config = dict(
    head_dim=64,
    qk_norm=False,
    tie_word_embeddings=False,
    parallel_block=False,
    init_std_up=0.0154,
    learning_rate=0.00385,
    dataset='wikipedia_en',
)
Each number is 128 + 32 x the weight over its row's rms, rounded and kept within 0 to 255. Layers, rows and columns count from 0. Numbers have three digits each. The size before them is the row's rms in percent of the matrix's.

# layer 7 MLP up, 640x320, rms 0.0776, rows 0-213, columns 128-191
108:080117152133092152108133093129174130117072158093172097067093123071140133079074080063110172122107122126102134137083085104150141118072129125145192091144155179122135152096073185115105116086154144
100:143138140106150150091072100150129089075111172101120048156143154158140150134109140164121093102154147103157113139092098129139162133112144167139120107123136210183166144088147125120151095107207130
097:118141177058065094134135115120173182114102126157167182152123101186123093180105101143143158114113084123101047113123129160118153148134091153141079087163126187166173152172123074183080101106147143
093:113143105157066123165122148112123145141172161066150139127128087141143168134145143137140128162136069207103098113165162115142165141096168144154147124122116083141197183113150153104155157140109089
097:131096173105099180132097086133106104150105142053103123104150095152098124142143145065091144111096102146181167139183154113095123160144113103163157153138084098149124055171010173105169138121171129
103:139154099062106124094093196141118173144113137057114124184103182148144120117098125152144115147180135062123128149143148130183144141060107122170087106120142105138124189133092121132145142139153109
097:133121032116162141131164113177096190106174141136106211131113066102141089193071156166151138204167096071127064141113142102085079185123134164148163115143145095072159119142086164103096153092078131
098:162140105126146189129145125141161088168107124127168090166158133120106132110106146064134145084138123200080128075094196187150126169147171129095157172141135149182097173157086099142144109104111151
104:173150135143172114132119105107110137122151164099094183129129090112106165120149160091126107094113133110173118137109120171129104061072095092154123148095130093139143125101147100118071105108117092
101:105147115066057167159109086110176052158201140120101131148090153121123169104163082109110099111159103125168168189106120138180122106149074183074155108140152163104108147128091144151133147113142147
105:146132155079160154119106113130123120133056145213049165112135101100139172150126142153144158122178128184091085134143106140140106113188121080217092163074077166132152152132135108144099128136155129
099:096123090106119171049123142096181116107141082140134085106158171143172147177129163095107134006131128143191118138110134118115135148124167126155112144126135173134148157101107098157135122131129131
095:101221122155178128139125148123171102098132182132143127119159143045109129126142084092107100126144102106128075072138131154131171127080159128118188091089166162138140189085178192133096194138060161
102:151159151144117110130150148114102166175122081152112200099098106141120176118108089122121150094124143071125064119135138134134056128111158132086163159141091108154166091166181131144141130051161138
103:121255145137125072178136077147136184111164121158097119075140144192057138093148158109147151155129103179124139158101118097114153147100123128121158135137182073109171133124178121127115076092131121
100:141135082176152140154136143115190138094179073168141083110127145131103151090130152217188109125135124085158201154106161130121143132139143121181151069124128089112158106143153180167156181102160107
098:096102109188108147090153201149143178111195112128098146105110062103077096099228101199196112156104111135101161097108085162140133097096100152137126102142154162104096147150146148165119120139121150
100:109093162194169120097160194110135122104103183120136133089156103102057154125124123111121042125111085037150117173110133116124159124147137119148134087096145087121080094130071114137090086156148095
101:098149160134142089127158119155088101200143144096111107114113201176116158088095165167104113086137020102111112069102123134135105100151067123173093105095126141144110064113189098136115111138141087
099:176148125167080080101101095150087114161117129111175230130155113137154033159141099187164105148128093204145133091076188132110074113124109125085113115084098160177157143129105076163086164057099123
100:104094106173172194082159161114091152102167106122135075124168132100108069123148123165138117132097087116104108140117172111064122105110103133103107162127093214153110091091126130080118083127117150
110:137172103204127099154100120151078167160156166133152094145105113115144123139162144153143090134150120144079161141147140102152083097154115104142141137131129111161074160114120158092141134134163121
101:108120168117153141142146085101167092153122184163133157105144078144082165128092080150144143113116102147153103205144170121169149154136120130174148132128160176127116167139135134123096154130155120
097:055206148175196128124049179143140180150083105073164119101136120128151169152116121113141122135124122100068152117063115134117133109184128080188132113154116065159038101075091152094127116155182133
106:172084102113127132172151129102144158068126113130117210098104177092079115110102075133158146091117108112157134147151149107139161144091073107133081130065097147101085065098120133059132147186113065
098:162136035132127173127192130132125138137106208144181124169167112097149148146113141148183114109126158139131112161167161146052094133101159117202131051119067054111082114125093135166121177151091106
102:149110188093132068155139083120174128196125186136101121134111113104144148118136129112090160167128073159143124165137172135120127211154156149133134151114215117102168174157079127109091105131180191
103:083171151128115155110133116061138132077139096112114109151066127073057090093098132191141125130123093176182079124089109123140123155141136178115118113089110118161159129150114150133138138143109160
102:091147168122141162155082114160073087132163095117110057132079153078147182110104108190106105118098152109077056128119122074142126121127118189133127132071121167160137099093147185079104150105147130
096:156131110104106204156196170112169135155171113091131088131157069161125107075105101087119112120045145057127107136156096093158121114159061135148141159110168176100093098130154149162143083142145138
104:154138131156150170115137079090158123162044132064150121082199107139081128195088084146142123098125120205158128155125105137102109165150078098159148139139097101185135111105128130091160092150156146
096:116096099102123110139101108227117085112176115127106088160071120170125096091170137199179157167123128132125144130124129180139121099154126142137194179172128100145082196128160148148216096129071140
096:154071143170147116094138154093101147121112114117138092078152143136124125103163145104117122168177125101139143097088077130054135159100082122141142113162188163159120144157110131146170112147119104
104:159081182120145198137099105153158105126092082124165145118089093086102136122151168194172142128103099121147099103098212152109122191131115105115148132106131076122157182147076092134130109054112130
095:128119037087099130087104168129145102204145081114083100181121162114080161147130135121153158162136159099120180051151094106148203119105136127164062160111115130090139119152096088165179146079084108
103:125127167137137169140149181097140111158141117164144082104212057123148154172079092126169123087161091101147157122169209106125133162101082184079081070110146094137102127162084163155122140097145159
099:174082133087070163174140122130096071125175139119058187104156169137143093119143128114118158147153170153114098089153117104089149093145135161153133130142121196124138108100131086211111099134129158
102:087182127102116092160124135105096121087157141143145111095118121087121140164156115142119185131119102156140137125100135135092076182119132143162071107091143099115060067141143167140113072149061157
103:091132112168111147099081195166156134123143153174138106104137128100129112094147131136146134095112097122205129149134081109072116118089164112101144079120219090159138133131153113107095098167178132
101:146108076103135086160162103161174059154115136054138121088136155114145122106156146140084099155124153129156084150141071060106078095100109116129142075150177073096105154153101151118170105120064144
105:115168187148143132135140136140126177103124157107149190100099087167131066094139156131134118062124121181142084110122111111115168148128142162139123106163171147192100106150123112186114175116132107
102:093175094151173160106161119196113069146051174143194149078113143173133135090142150100112149109102111139147127126119171139178142155181162139108113165093054146163117175159103129109130118133142151
098:111150156073100124123135073155144079119107156211077153114132138099088145108123140164115108144129127145154065134132152108113148101149168188109150185171144154096131152094136144167093111134092119
098:089158136157195103113048135171160149183105090126150111180169133141148126125091096138092170149096115119147130092145105127167102115131100168105134062151168114105100096116179178150143163149083166
095:100099111134108029143095135171145159127113070146134125182078077143107097130041084170127167139119067144095148140142147143176177113126122119162183139124131128143117075140178156109138167096111186
102:096098101183121160067202073113110187120136142115153099119113130121080089123147100105106165120096136120149148079125134103096137182185157095182163169136117133178077105133156121105127133067120145
098:147080092111118153143146120122152148157133079104190070127191103139137135128114143125164120091114166183146163152127112062078102121157135132121116116136115105135109162159133138125119145160101135
099:114090155141108169133143062133101131118147103187136131120115123148163134060128123098116120122116148128104142161144162145119122116142102138078116076122147178153171174063135127101087130131087079
098:154081170097172133044083107127134144142127096138139139138123191163117098119138067158125138135165128113143078097138162085070155101126139125128151139094136136061160153149077159129062095112144072
106:074104044064087037123150096100170094200233151109054069074137139159156124106108059106125116095146071159120126123205095163166149115068153138146147148119067100148089135090112115128224109152082106
098:180181080174131133108067143165181103130122085088129169131130158112156167122088142139088160091038160194124126090113109127147118139111194113154119154067125108123164115163083116033127115116179116
112:075085154104113068124082092180095124063174092162103078164191141137105129093101154110117192110181232122099138132144165163131132118137133123163144130133097132142080061152106074182131141148139118
104:110152141101087144098108124120132142144148098113142101176130070181139092128150078116136192092117178130105142117144145133160151156111198175117123142099132105121197201148174128138112143110088114
101:127122079107094101225140156147081104116115147127122141108117083067155168064107127046094109131140176086150108137130087109126077121115160152112153175125114168112163112110095112127178168097149136
096:173117092145181122076154143189093115169102139136132147151104092173158118190112109090120128070117105148075088107170123169095133169093120118068137134156115072179135115149195119139201105130099180
096:112126101074064132121142137137140130035154104131067103097091137151101101123120150111121180135069159151092149061152161086142102166077129121109080122162122093140125168094066125073110157124147115
101:067073116109208101160111100116104139179139164151164121129143084185122082106134075142153135130110127138134066126177152130108154141127144093099094136109121137161148152143153151069164126105126146
103:124177132173150101125161169123099144179150142154144129100118064177168097202145175193084104125172120133135153094157114109095137107126120099148153152145070120133122108092157138161149060079184133
094:124073100137125131173117114213115116165092127147047161175121117064148125141138163129116115196125079161134054105153164139120142091126122093099125109098122097115061126153173152118129120133198101
098:145123147159154145159142190147119127111159099115086100110102124165133094144169157123120142090154091204154085161084196089113117104219145165091166116151105109083211103112133150178120135061105044
101:205042118142164133126126146150147155137129070171132122093117146129081102148165113085141119158135076112152070079133111127114086131138062166152101081125128149117150122143125177105167056124149167
101:118096119125122098134123197120131158173128112119177108126182127070147208190196093140139176103116080109191102145131056090206103113156136095117173135143077159034157126114110120101167154147129129
096:130124148173065118162161155076135186114064149094059140163157157194159160139094128143110104102161112176144155061092129103075115149110152121159142109105160104152158129125153109166114067217108081
090:141153105128151068092099105115085139123134098108077083121121115109102114214104178135137186143102149102115080045149044144153091149143092098111155078159130103115087132097130092125136111170122202
102:163109114082138109183133123112138122152112132058103086161069116074155137128155155125128165076158132127129114092075097159129154151103172167181121146193138136159121163112152132130104112171077122
099:115212078124137125146118167132178118091084134096117121193157197112114091112088137156080135081101110199099176115156114089149142123111151103120082169083127094146091136133113125131120162133118124
101:128163161143194135070173151113183135140096106097125151126082040083128170121081120163099144149148176172137124131104098142137126113171182171127136136190123139128177147135095145077212113163094143
101:145111153095105164164181149127152134134095128202167122076107147126095154095156082067170093116116152158084158188128153107127090151137137107141152131089136114068177122158134096121124154127135087
096:117160114146144175164190088091121125148163126115139135150135097135077103179135143135068157116127166061178116159122108162106145180144123112129149111116167169171163128138145108131128156172171135
102:135111084088148133165129123109120119103169105121093085084131150131088155145186155144179127163131233103129122091129156113127166165168191164127148099140146119081181118154050174176114156123184137
100:145137096124117130113100121111132139070044159143079096159148119125118155165154160128185124102128085137201173156108113083114097154118131081104092128131166129148094177123100065142148164091107092
096:078158120121140155133123180121098139085163139124145120140064162112149110160111130123139119134108131129094100118160164146114151131136197151106159097120126117142095189094128116104137112092128112
109:119183087187159157116169141067095091164104089106144136124150185195137150151105146101149117099198120147149127137112172074134152177149175178161165177157199116100039150095119151088157142135142149
089:108129109127142131116114151100146064103179140135123064047140188079170095117092126103146102104102156133176145107124137110144102118110122084137104139146120151086189074165106124140104150193140102
105:130119078138082154063120060140121182125152182110087181161171116103139071077171137112167174159081109169154151133125156119100105124092168109085160149167152093096167107124111152116081075091107164
102:160135076106087074137137102111127107115127130089113114170160174138125094124114085076139179143145148103100083137126125136115086122053127092184172083118117068162138152119146129153107158175098134
104:143143174095109163153152115103107116139175066117141159132146145143123114077132131074149109078115133115089139131101174183154140121078126121163157189114122152086165112071090124170118127077081153
104:125100162124135178146153090133106129075117162156161126137126161033136139169101103033093173076140108126078068100162130083131099097167164095128191111128172150115152115145148164080124171085145079
098:122088117105154187146138137090123093110095180089109149130168086113082096120172134103132122142085144152075201103116127128165138057114118128155098129123180107128125138121118119086129103090127131
100:101098145099119146151098194089119113131057110070073146150130144121144085140140136135089105158141156136119163108149166149102150072114120115188151105207125155151148154110181149128184170038123149
102:132159138126117128093152127160093156116146094159164190127128093097079159142128070137216096068153135157073119186099171151030099142110191191125043124139150118124118161088098140131130153067133132
102:157115174097144082125115137129113151190077155134114164148183063123159141116155169093125134130116160131141139088163128134163095123164099143128117153165133127142074094087139123089085092115085131
103:106152110078187110146136113106135143106208123121125143172139152126150110095117155074117126089091131141127124147102095141163115087196146072127217088143142174105093136101183198121149158070126104
092:151113142188143076127088143158161092161112032141199091151097146078137140147117116084104151143151102139124185079135136106173171051133057134110169159108103099141164138124215174149131093113176134
099:080079136170117118142145116136097109150178154138102070140115137177131090095102139137192107101143098113098145094119131135127125075158156114114145153109149115125179105054127125177085127093179148
094:123177198072101137124177166205138124112109090045108126080162121141113137108111121125144169152113090157127040146082117167100110183162130114126133094137117124165122142116113165147143123132126111
101:210085145138162146157166158165128125148176163129168200080134116162110089182205126093132096135128147168109187129142136127108154133151151150150174180146139164101060129090132089164081118115113122
101:124159088094197109114106153107128116142115164169109160153147080147196082077191163178099091178125105132091132064126131154077133171104181128146093156104210115112107128067146171129127124161177119
096:151082134170144139135149103126111073128101212141132165166114132175153169152132159176110185152172107150188155152096099064113133185126187190164079146153152159107126083152122093109119132144172179
096:113126121101134103145126148121114112134127147144119125155143187113167116090109120123155136098150131139130063096126087146166147125182149060163106093114127144210125111123185187150095065164177126
104:093177101113203095162135062110154157133113101122104144123140027128089108113111131129114132082185072094137169119080137138161105119101134155146137121150165153136086058145082062143174108153095171
106:101112094138171085084082099156111176167147107134112135135144091165070095126121126120092199153078113175144086131161157116158161104187136171151156090149114145148152100154061163097110122141144107
097:119110160100085139105145094170121168071124082179158106144127137141114190104162090133115124135056053088129109139114172137137175148127107136074162140126135129101122148150140142136066121110128103
102:108148134134131121122096146152146136135192124165114123101160154159052172097082123110146128111097096115172157156142179113111135090103119113158175138110139092086146246121074113164105100082151070
110:122079138207172108129122124143107123159216145104091155096101074120138147124124129160190169084190096112147095134136127088148169096096113091135154127160076115112161135163139118164134126129122115
102:124146102104098159095099163130060056162089089120063127089140129149093200146141103100134145112126141099092066124170130139178109079135152205118114111156103121156141115081141127175145088193147086
106:143091125144118127159183117105142089123119113187159103119188165172068142159163107078097183135089196193140104125100123215102135176133143223085140137153169111102144153125113123172152238078133129
102:122175141119111087133148149114141087160152082123130126144169152146087224137111083135111078097123124128111098165132164105088145162100099174141122106083105076116099146116080135160154129127122147
094:118133104133107202125135111138102163107109119056157075163163089133071134160149138103183099096126059063133111119148136102148074143159103137058122136133100159110158146121142081094155096134106191
096:121177190086165146147185099104169156123052118165143174134142100094134096225239151125191130157108146170174126154111095120109101145089114156147150115151136125128097103126106153136156116160179117
091:107116126102102103160115143133060117094098118141102057060183152095090144076092088092176121166118133142164179165126128143179108108095119115186131171152123107143128133129121137124090147194128150
106:118060116091135112140134119133145098130076162145169143154125109152113117128150132151140134122117123141082144173150118180078129129153194104102135141166150080143082119149144112077170119184174088
104:109149142096126131078137125171095079128153096111118153167137139157101130118110091196095107121137115207142168134165058136140104119126129108138146101169075146142191157175202103137163143191113122
099:131142114097101105106134119107206160122171133130142155087134119168136167144149189139123131145153077173200108070118159080157149186149189137148147087104080154121098136127121120109127052100119159
091:136172123115128152147113117124101088135100142074161201151120120131159138100110112125104189074139154128135093130176130140091083118148110064141146169159148107112110086139112146058144108127127141
102:168153143091158104046057163147099121125141130072122119100061127142161136150103169122120080132116125080132150145132130159094195060048131105125149142129146113135099140112191109140085104110124171
097:138104131140192178141135148161135113132150079211115188121107123115118119134077089113157111165148150165106182089134149112109083134102060134174111137126172094109109128141144143095162172148120134
117:117174075119148084167066166139162076139156115156115141180102085098104077083096161088080137113131140122124134129142129141080116144149127146174133061157198093140137058134111082186152147119116128
098:127145145159084180182141131175072154166121155143191151164122172118127120152116181140108127110178140177078141094121094114171149158152184116107134088123136142072162101121185104171093101118113149
102:148185085173123117084092125134117129091133112104121081152047089070156094138132108135141136097176174145109124136098150106118147124186161123123116101086181074114139124106126116196161122144093146
099:104097092101114151159115133118171159183120189131181195197146158114147144143091107140166184129119154164141181125094088114119115175166130125119150140153169099151182101162183074133144111128089110
097:113093159107141107162145067077098096116173158095163100148060063147147160101132111106105157138103099121099125196176137142137103108119105067126134107164158117083072118142098166089117084110067175
098:151136167092121163150135089113092162178168101110142163119098131127117080135129060160183122105135137103112152115148117181113119097104096126142089157148117148094137148200101128089060136130129107
099:180104131151124170086132098186121144062160123174160133080133155134159081112105102132084123170160106148120132070168116197089136116146168114120015121106110189181103152131085110165126118103104051
090:147146135205155147123106156180139103115136098110146188136152138102145130176153138115067101150162147141089153155123110120069133162147073168173169113081086087125134157164040106100135108103093193
100:156196144139066119172147148152125137167114128112128071095118147097158116133076178113162138140084111132118125115108157129085111127131117154133105089109068144158136113112098143110111096149121136
100:112153112108094166126082116117168107174198159102060191096189116122162124124147197076113130098155159110102051156106144158142168182124084113185148098118079091198114096171119085153125146149109176
103:118150167136156131141126101119057104104136154120141102093068144165084178167143156097177087082146147119170167158056155157114129134124133142111124131109108137107098113131158042151094162122141078
098:125098150174115133128157174117178177146120147175085148134160137146149194153122124137148134122104196091083094143128123076081119147116103085124114135076119135079104147118158111186053135092125144
102:175170122157143129114123146105103076145157146167134111091190166175135140144126127144100144121120156107141092067111115075103126090104103157102087138110164115137093144005186150137138125116122109
105:105133113106124191136123125122142110175114142103112157175140125109158130080128152130133156164084091135153068085103103115115080113199175114111101123060086090126120147181154106137135123134043162
104:120162153157131107150048108163132181134141144219150189120091120134162126123118163121157150065112148190058120136102214191123146122136122108145124126101102100090122106135080110124141121075103105
094:132174125093105093149090167117086095127095098124117162101128161097123133095091132173102101131117103161108126145111129157108096086141143069148177096124185192088169174115110095134074182097163153
100:134163173138156090101108142146053142155140104083096153162134165102134134105147154166163118122110100108102166190137114116089103140089166109133118139144081100109134186146129126122065166116163136
093:112096117109136103178157112089131099086125176108112109113144110143123142110080116138096123151180190031158134127176129147107115125117169168081102126098104169197178121144171147136153067129118119
096:169138125070139106076095122124144162106076133194170127113146157201163147097186157138118140083136143091145151161151123059151131108130142152152090149076098168171125138142150132162164050128118117
104:132105139119144183128116109111172105159147172083118181129152143045100101099091163117142158144142143145123080114130144117154144172095146158071114112089099086123112130143160155183116144121161115
099:206152156098113080122176172095151131105117097108105040094184122106100157145119117102090121192108068161103133225183104143126086133106103174122058135100132118032135105145171172158111113117171092
094:131103146209121094150141140173141084137054145170157139133149109168143101133187086151166097147087152092090148118152127161127126157159111146164116109130128150149163179105102161142091129138113127
097:102154129084136105139136128089158140136142077123116084072100091162142123111051086133130116143096114075107127137154109143070117174162103097096111165106101186179130136106165181126074163113061120
099:133118136190171125118113138118118111082124195130152115144100090080115127096118090143193216144151158094171128169142177077101150117132080152080138103120124150091141097121084154189097169097119105
100:123124164116147143106113111100152156157093168126136152082115167136116168115100110158143136107090129127116168102144132057119184091165105097127151098147091195096150152152158121101106175151186030
108:189119112070136115167156121101185123128124142161125158154089147136108075133140106146110116167093188159187120146110154183135134159150137074197152122156090109136113112123090166134139131153176118
094:171152134116085203167138104052098107139165130091196066103126122145115070206113097097107100138107149117137165119136133132073163078081149130158139039144089157139132177131122124144155050123139103
097:138107086136125036115157138134183111134100175145094092158145172154087091132090153171140122121136137139168099119128118140129185142130171108178136083101166099113143134090156134124135169139156107
101:078127113128131091170090181189151117140119143051132064133060118158091150163112132156122092131094123077146146184151111158172108131116170108173110107114111089155130123130101095138174108105083050
105:087158158134140187128134085090139158094122139192128136129147163124143116130123094071156185104115138196150160087158111136102132132151077082178180106137112123190156179149161104142114200090085190
099:104110179178156112139135161097149107174104122151167143121113173089122170175093118126106141149146091130127083160164184108151151172112133175089201120151088174150078131147125163079105120099071135
098:093107147129169103175099151155128127074171150070126158169137073101173138115140181163104111131128149101206104146109087111096143125118217095151137123145112123092131145166116132107131125105116142
102:143127093107106163064151161110159189127117136161120161119163099143118098105151106134176126147171089115132172113127185158106148100099139121123115068110152098115106150135096092094067152141111171
104:138134069164114164132076128091141126118114194157173110126103117054086089123138180114072084162165139140142102162096172078177118175088173096150119143138167169192118087116124149153139088156137104
097:151164170141075124086089130181130057137166161111098094155095123115169064070120174145145120150167120064087108180073095124090092147113165087129109146080131113115179118111075109165105116143097084
099:149133154150141128127137136111077144089062092109120150095114140082142143159157155138133151093151118114183131157192123162083129183129137093090133101104104131087141157106114128140021126067132121
093:106140182144116169117136140113134149122111163147084172136136179113119112100173145098109159181154131113142190106175103143115149137085131116137132135149116097139115166116117106179091135092150105
102:105142118166164134117202103120113141129120149105087144104097111120129095114168148098133083141120115128141169151125184164104147176161132129109168140161113189187162121133122119126110163098054144
103:112104139132123130088103185132107132145169143085072142110161153094161118114106168164138103114137185149094156139129067059137088137160136149046173066187096177120188095114122147140073130159154141
098:184118177107079078166163183120176119163049113182139108149137106101131111126119170111091112116120107112105106142106123097130077107078178072136088130132094070110117112171124103106084139180127107
091:115157166092102168101107093069115096088091159097119152101091107084103168141144094168149152188153105124074183123141142143121105134098160118134124133089196166101207147125107134142153074164086143
103:077118149120142161133101135134109117108133176082147105071176115142096075127145079144163074138093086064103120090159146139084221038138131156128152083149098076146122101139133098114137133128146132
100:112146141139102156093099131149149124109097142167136113106121107156108096109092121144141162185124134110142162099069124176215180144156148088081138157175141160081114097115123099114161124117073104
099:109114131102193097150103163155155119114117111134149149156047088116155159106110101163145074061111125090118136186107128164169177133138124205166091121046108138175133137158135127130112154165068122
099:043140097156103103029209104163134135140189154115113104212118102130168101160128090058133122112184100096109096102075107119118153083063128174115134179108161141141083109092133102130145092140099137
105:107111102103073101142136172092094123146154114168173128082177173175137117140119091127116156134039176114114094180086106149158113153161084093168157151097117142120140182103123102122184092135085121
093:138115112144131139126073171121169135029165158090059140159163140100090118142153162195160160131100147129117132116114143100043096070159070159170140103126154138146130133155127136118102156076144173
090:049126098122104121171098132122139129137160100094130089143145107165163139178158145156125078148078097130133130069167113107153163144138103150093127136105100125135179152109126146096095163123197221
099:130129106136158135086081122118114094144123137045096142163098130131191133091133116132096178166122070176150139129089111111134137113132176132178117090120161168133163133132122121097097157152172144
098:128103122201143157067098106118072103181103183141096113125101132105110075194080157132187152098109157135157083127114155148040114098111190146112114137168191135146085134100163116171089140094098185
102:143188145107142122120123135117152135148099173153092121152151177145139230161126098116107104137176105122087169118102162138089154209183135140121186096194167122151096165107152142151156125066151156
103:150113195130113076093113106095103124138098156147140165130112109158108184139160107099155092183126051093162156216184093167154131125121070136145075079107074160109092124117119152087115159168140179
092:137131143127143149167127180110172176168129118119173159112101104164112094097059112089102099145112118112158123135163130095109190129145148126149110143061112084171100125125148124143096144119160102
105:098130168104113127130122128130166114113151195207095083153149099106160165191140132114191084148182162163151175155120141110171114149194148150098076098096118124108117118128089090129074146148143125
103:090082078092192156143160121111055168076151127152183101058080199209116101084121165084161178093131117141215076107122214111108147147082130112122106150134170092115117128108110155126141143065146109
093:105097086129113130144116135109111142150157111097146094148083134097182165115050105116172141121115159121185147131165075125106138120086176102132165092159136112157166106144065074109104111099061146
096:178089132144176132113130169211165065122073118121174185077124109079084172118140147090135125165096118088146113152094128130146109117099159147094097133135097161138133125138134125183111141146113138
103:154151181138087134081097084169140173168113097153155138077117108156162080107089103121111072095106134144140170127153116211102128122185155174083058174123176144158096121135149151131091119088153149
094:172081144114124170191093113076075094137130152240150169190097086128095097134071096146158108089103119123129134083098122116137123111130086159144163099117147132091131110084142144128124158152084155
099:119111146052155100083173123088117115095129115165140092146162159088076121111116132100179162151104102190096123152141137112134163071168119116129133125184127112101178115067108100138159128068089076
101:135150067147205112098105113077154120149179144114116116182098124122043104082140146121071106178151108146173077127095094116130120149131133061140141130114133081128097152153217144211093102119131152
102:136062117101159076146157131179127102126145079109101104089110109110090126122128169113187152129142074153154165158109174120204131170160133142091161144104130112090103109096087097107128134165115133
093:146158091136138145145124153130153070198131138120128077129100136145169162122174104064119126124128131083153186170119173103195146180150080122170091106071139125142100171172145125123131171133112091
104:132085110128147131062184131183130178138139151078129108118153082180181216164155108197188125140155146172156148115125144103098161167119087114145057166113135136136147177148110124112085130123147157
097:124155102129105077075105121141128105086127123143088141111164134085119148134185166092139053170113167059193044153171090071146158133096100204120135115179184171140162149130115113150144124120112108
103:175077161155142089111117147109129139145096183105113173151127116166096125190120105109160108135128109156172231143099123105082143126159115201138151175091129098119129164102079131149086143181116163
091:110090132162150084118106128136149106181175114112137121122097106171117165084167114165071168099164105100116123092111131078085128156160160147149187118154107110162103147118062122144119107097140145
093:098140098112188168090065213148134090142138110185082147114141143171125089110131148088110150095113195122094150128150118147133130136117166078173115137153207116104091101118116113078169085164120164
098:104075185142125120137056086125139189159137136096099142131146112179129115180112125071125138131117162135069105069219162105079100135116096135111177134088170135113106195128165110126152122074131135
095:177076140075155135134110062134118149175163113130098130181165139153071114130087114082123135093128130146128106095100100142167140180124142112134107168140149145174117118116164122143118143155097111
103:087169094102184164091152174206136118115168109173125134145128201173149147160178135146069064166130134103107109154167141101092115141102122170111073093137130163157157155113103100134155113164169092
100:120091144066155137113088160080115110160174149170159072134083079195051193096160101129151137076219125119187127133201134066137137121125048166192127112101129134092178146120104165105133088116130094
098:104084092147143100184148102120158160120106140149114108145084132115127113173140155103100126134093164176109140160097075108121127120133136174151204139105060161165116134162119126157133095141138117
093:121115070141125116162060114135125169143092121133126111112136166096186100137118098089097089137135174127113136081075083135081164091131140141061121161167100082151152110125213130108132153106120130
100:121127168137115108032123091130139125129140135163114118194052084164089095080098163128191158136136100124137086113121090106152137067092141127086127163149158157140093137101159099127121128164182107
094:111071118127142062166069114163096135150141125100124147114130137110088167130080128152124129104100152140105179176127124169071102143129139086167111095118057075091089107173193132172185124092185142
101:066152091082093140159071110136118056167098136148176056068110181096163158163123068079110131125098087106128126156144123180196161169114132148172158165142111191135119074133097107170150168113093101
098:077117129116146134093196135110104121121183156082123095086129093150117163151153113160139144096113119090156109129110133178088112068046108123154098109147120087177128141109063075090127109082108091
105:089106111090126079138098090101127106159133111123153150078122159158164101041114126092110145127139101125094109172087163144084153086192157121177130077159114189154118119128157125138172129114157145
095:115182082122103188127094099109076177114069143103151145080145156167134156081155153128097138106101114186093067189119118140144154125159104152151150111137173140130104144087085169080106116151134069
100:103070163144141112100062147160113116186139202133114119185107121117145107182088116186082122102146109166021141154159144088093120179151164191118127113138127103091119132150110112116169119138138075
098:144157184173142153205116138151126107130113102153119094161121091151142171101165105164141109130109158132130170094151069139141144169165097125151198137175126104142136152162170135212132095202156128
099:124159154190088139125169192145106150128119149161137137131119071120142093163167097107085129138127142155165167209117104139104167152113103186136110164122154179104098082124163124131103178138075079
100:116183137134141188112132137139120143173142136091154157116099187053132115129144083147102156086086132170124131160116166095119130099102143059115110088152088099157098135090120154102160176154125074
095:127165206177087121166153123147110195081159158123139147116143085080129098137186154124150098216129080098142101096193125077194132176112175111161148176125185136119152138108122101137123094149154132
098:148135172149106214113142171178154195138144130106111136129129186150071128132169167119169179094118123129075096165153083113096150160069118116138106119133107040123070054192137123132130138153108132
094:055141105077132113152129085112116111157091145174122133162187118163109141135130142140170170175089112135102110100167148129147118108137092169167158181062114126100068137142178171096085130058085137
097:099143093152109100136118158154133143161153140170137120151170123105171181152150131136172108133118068124181137161104109135200087065180151071141114158087201160120097094188060152125110096175175154
099:121103097127139097152101062097140115118097129110128103078105128132080083155114124140064146041160139115152110085195162080135190077154215148147099131120102078095120100081177130111048129151097160
098:177124119129099132130101105075134125077098204126134125107148143108133074092110126127123158074080108127102145097078139129120140071099129131148125170091106110121064113129170137129114137089165153
095:061150090164104157122123110135104160137166158195119134127106111134136143122123162169136087138112173123121083120150153115109067127175068139095201138173101138026157161184125125094148144171102138
101:193092118105108158181141093111119164129106167141135111111073076136120142103114149135107120126214155083140071158168114151154142143160086102154085091102139084188153081120154173096161149149156122
105:115161133115142073114156126161086119171122131095124164107137144105130147126192196137122074175140098137081129067175121182118155137174126137133082137149135103163116111129137162099059086142157123
093:148125097136118131132178173153151079112128121116064098100120091120117106123112180146142118103090133181133084147109095119098143114128107085197111111076165105076122112103088079119060093181049116
098:141111126138087096161125165131152114067106186115174178114193070123137091134059140135087093107107122125120168116093113140118138087176089105099130112134149180102078106139120172114126165183114154
099:136133103175097123156117165135096111152139163170119116131195148111125149044097108148132097126057197103117156079153135151097171125217165114101132146142095099143091169064104150143108100161097143
101:145174144209110088103145101116141144098131109117107129097115118151096143155144143123120108073181110144207106148115092149133094143096079143126049088071158108133150133137097074118138150116098101
098:130104104088116102170144137103169118067141183119064150170135151104126104115148156137190120169119130099132137179144181126123073130091123150117154153131148137134103122109136136103136161077161090
098:095134134108143131149210135136155227094098148173160130115140118138155128150098076131197089107155134130094103077119159136141096157188156125152079104162164095141197193114103179145069117158093119
102:161137115116140153164140170094134142173169156146143175121122147057141122150131073111112122093146107172129134112062043073175107098115149192127202084116145146087154142140075152143099140153104141
104:104094124120154116086119133111166180141095130125071121161119066163088085137123177120171152074154164112135110116128125138145160060112143147112126160159113107094123162101139142171150159120104132
092:117148130112135171159134183109159132126145100159069135064124115142080149127125066114175099060137127176222088094116171142142119081158093170089120128124112138165093117111104123168185131091149122
100:097115105169109177142139077105153137141094151092175150101172092134122161134111160098160116136126139173150097089073100197145081121058158129134111145097127122132114152151093129131216077126109160
100:129119140095123153084163132120122120152091133157203092098112149183091148168129113173142105092072132118155169098101109128104118142118126159135192138118113133100153107124181137061140142181162155
104:157115120116122109098106129090078086134143180151121153144076083081155097110117136101110116173154144119138075137092110094158158088185195056133169153147165149061166131050142157154192090119117117
096:136164147123128105164111118116169148145121194117119148119090121130137133190139103138094126161152185127144101091107131168120099124151162130158174142121135145165140100131053123125110071118104129
101:168158151160136174152040091149092150141154131122132118153125088085142139140111135113155184161123113140118123116122078117110089130146100104070134159083166142150132175128169149179159140140116085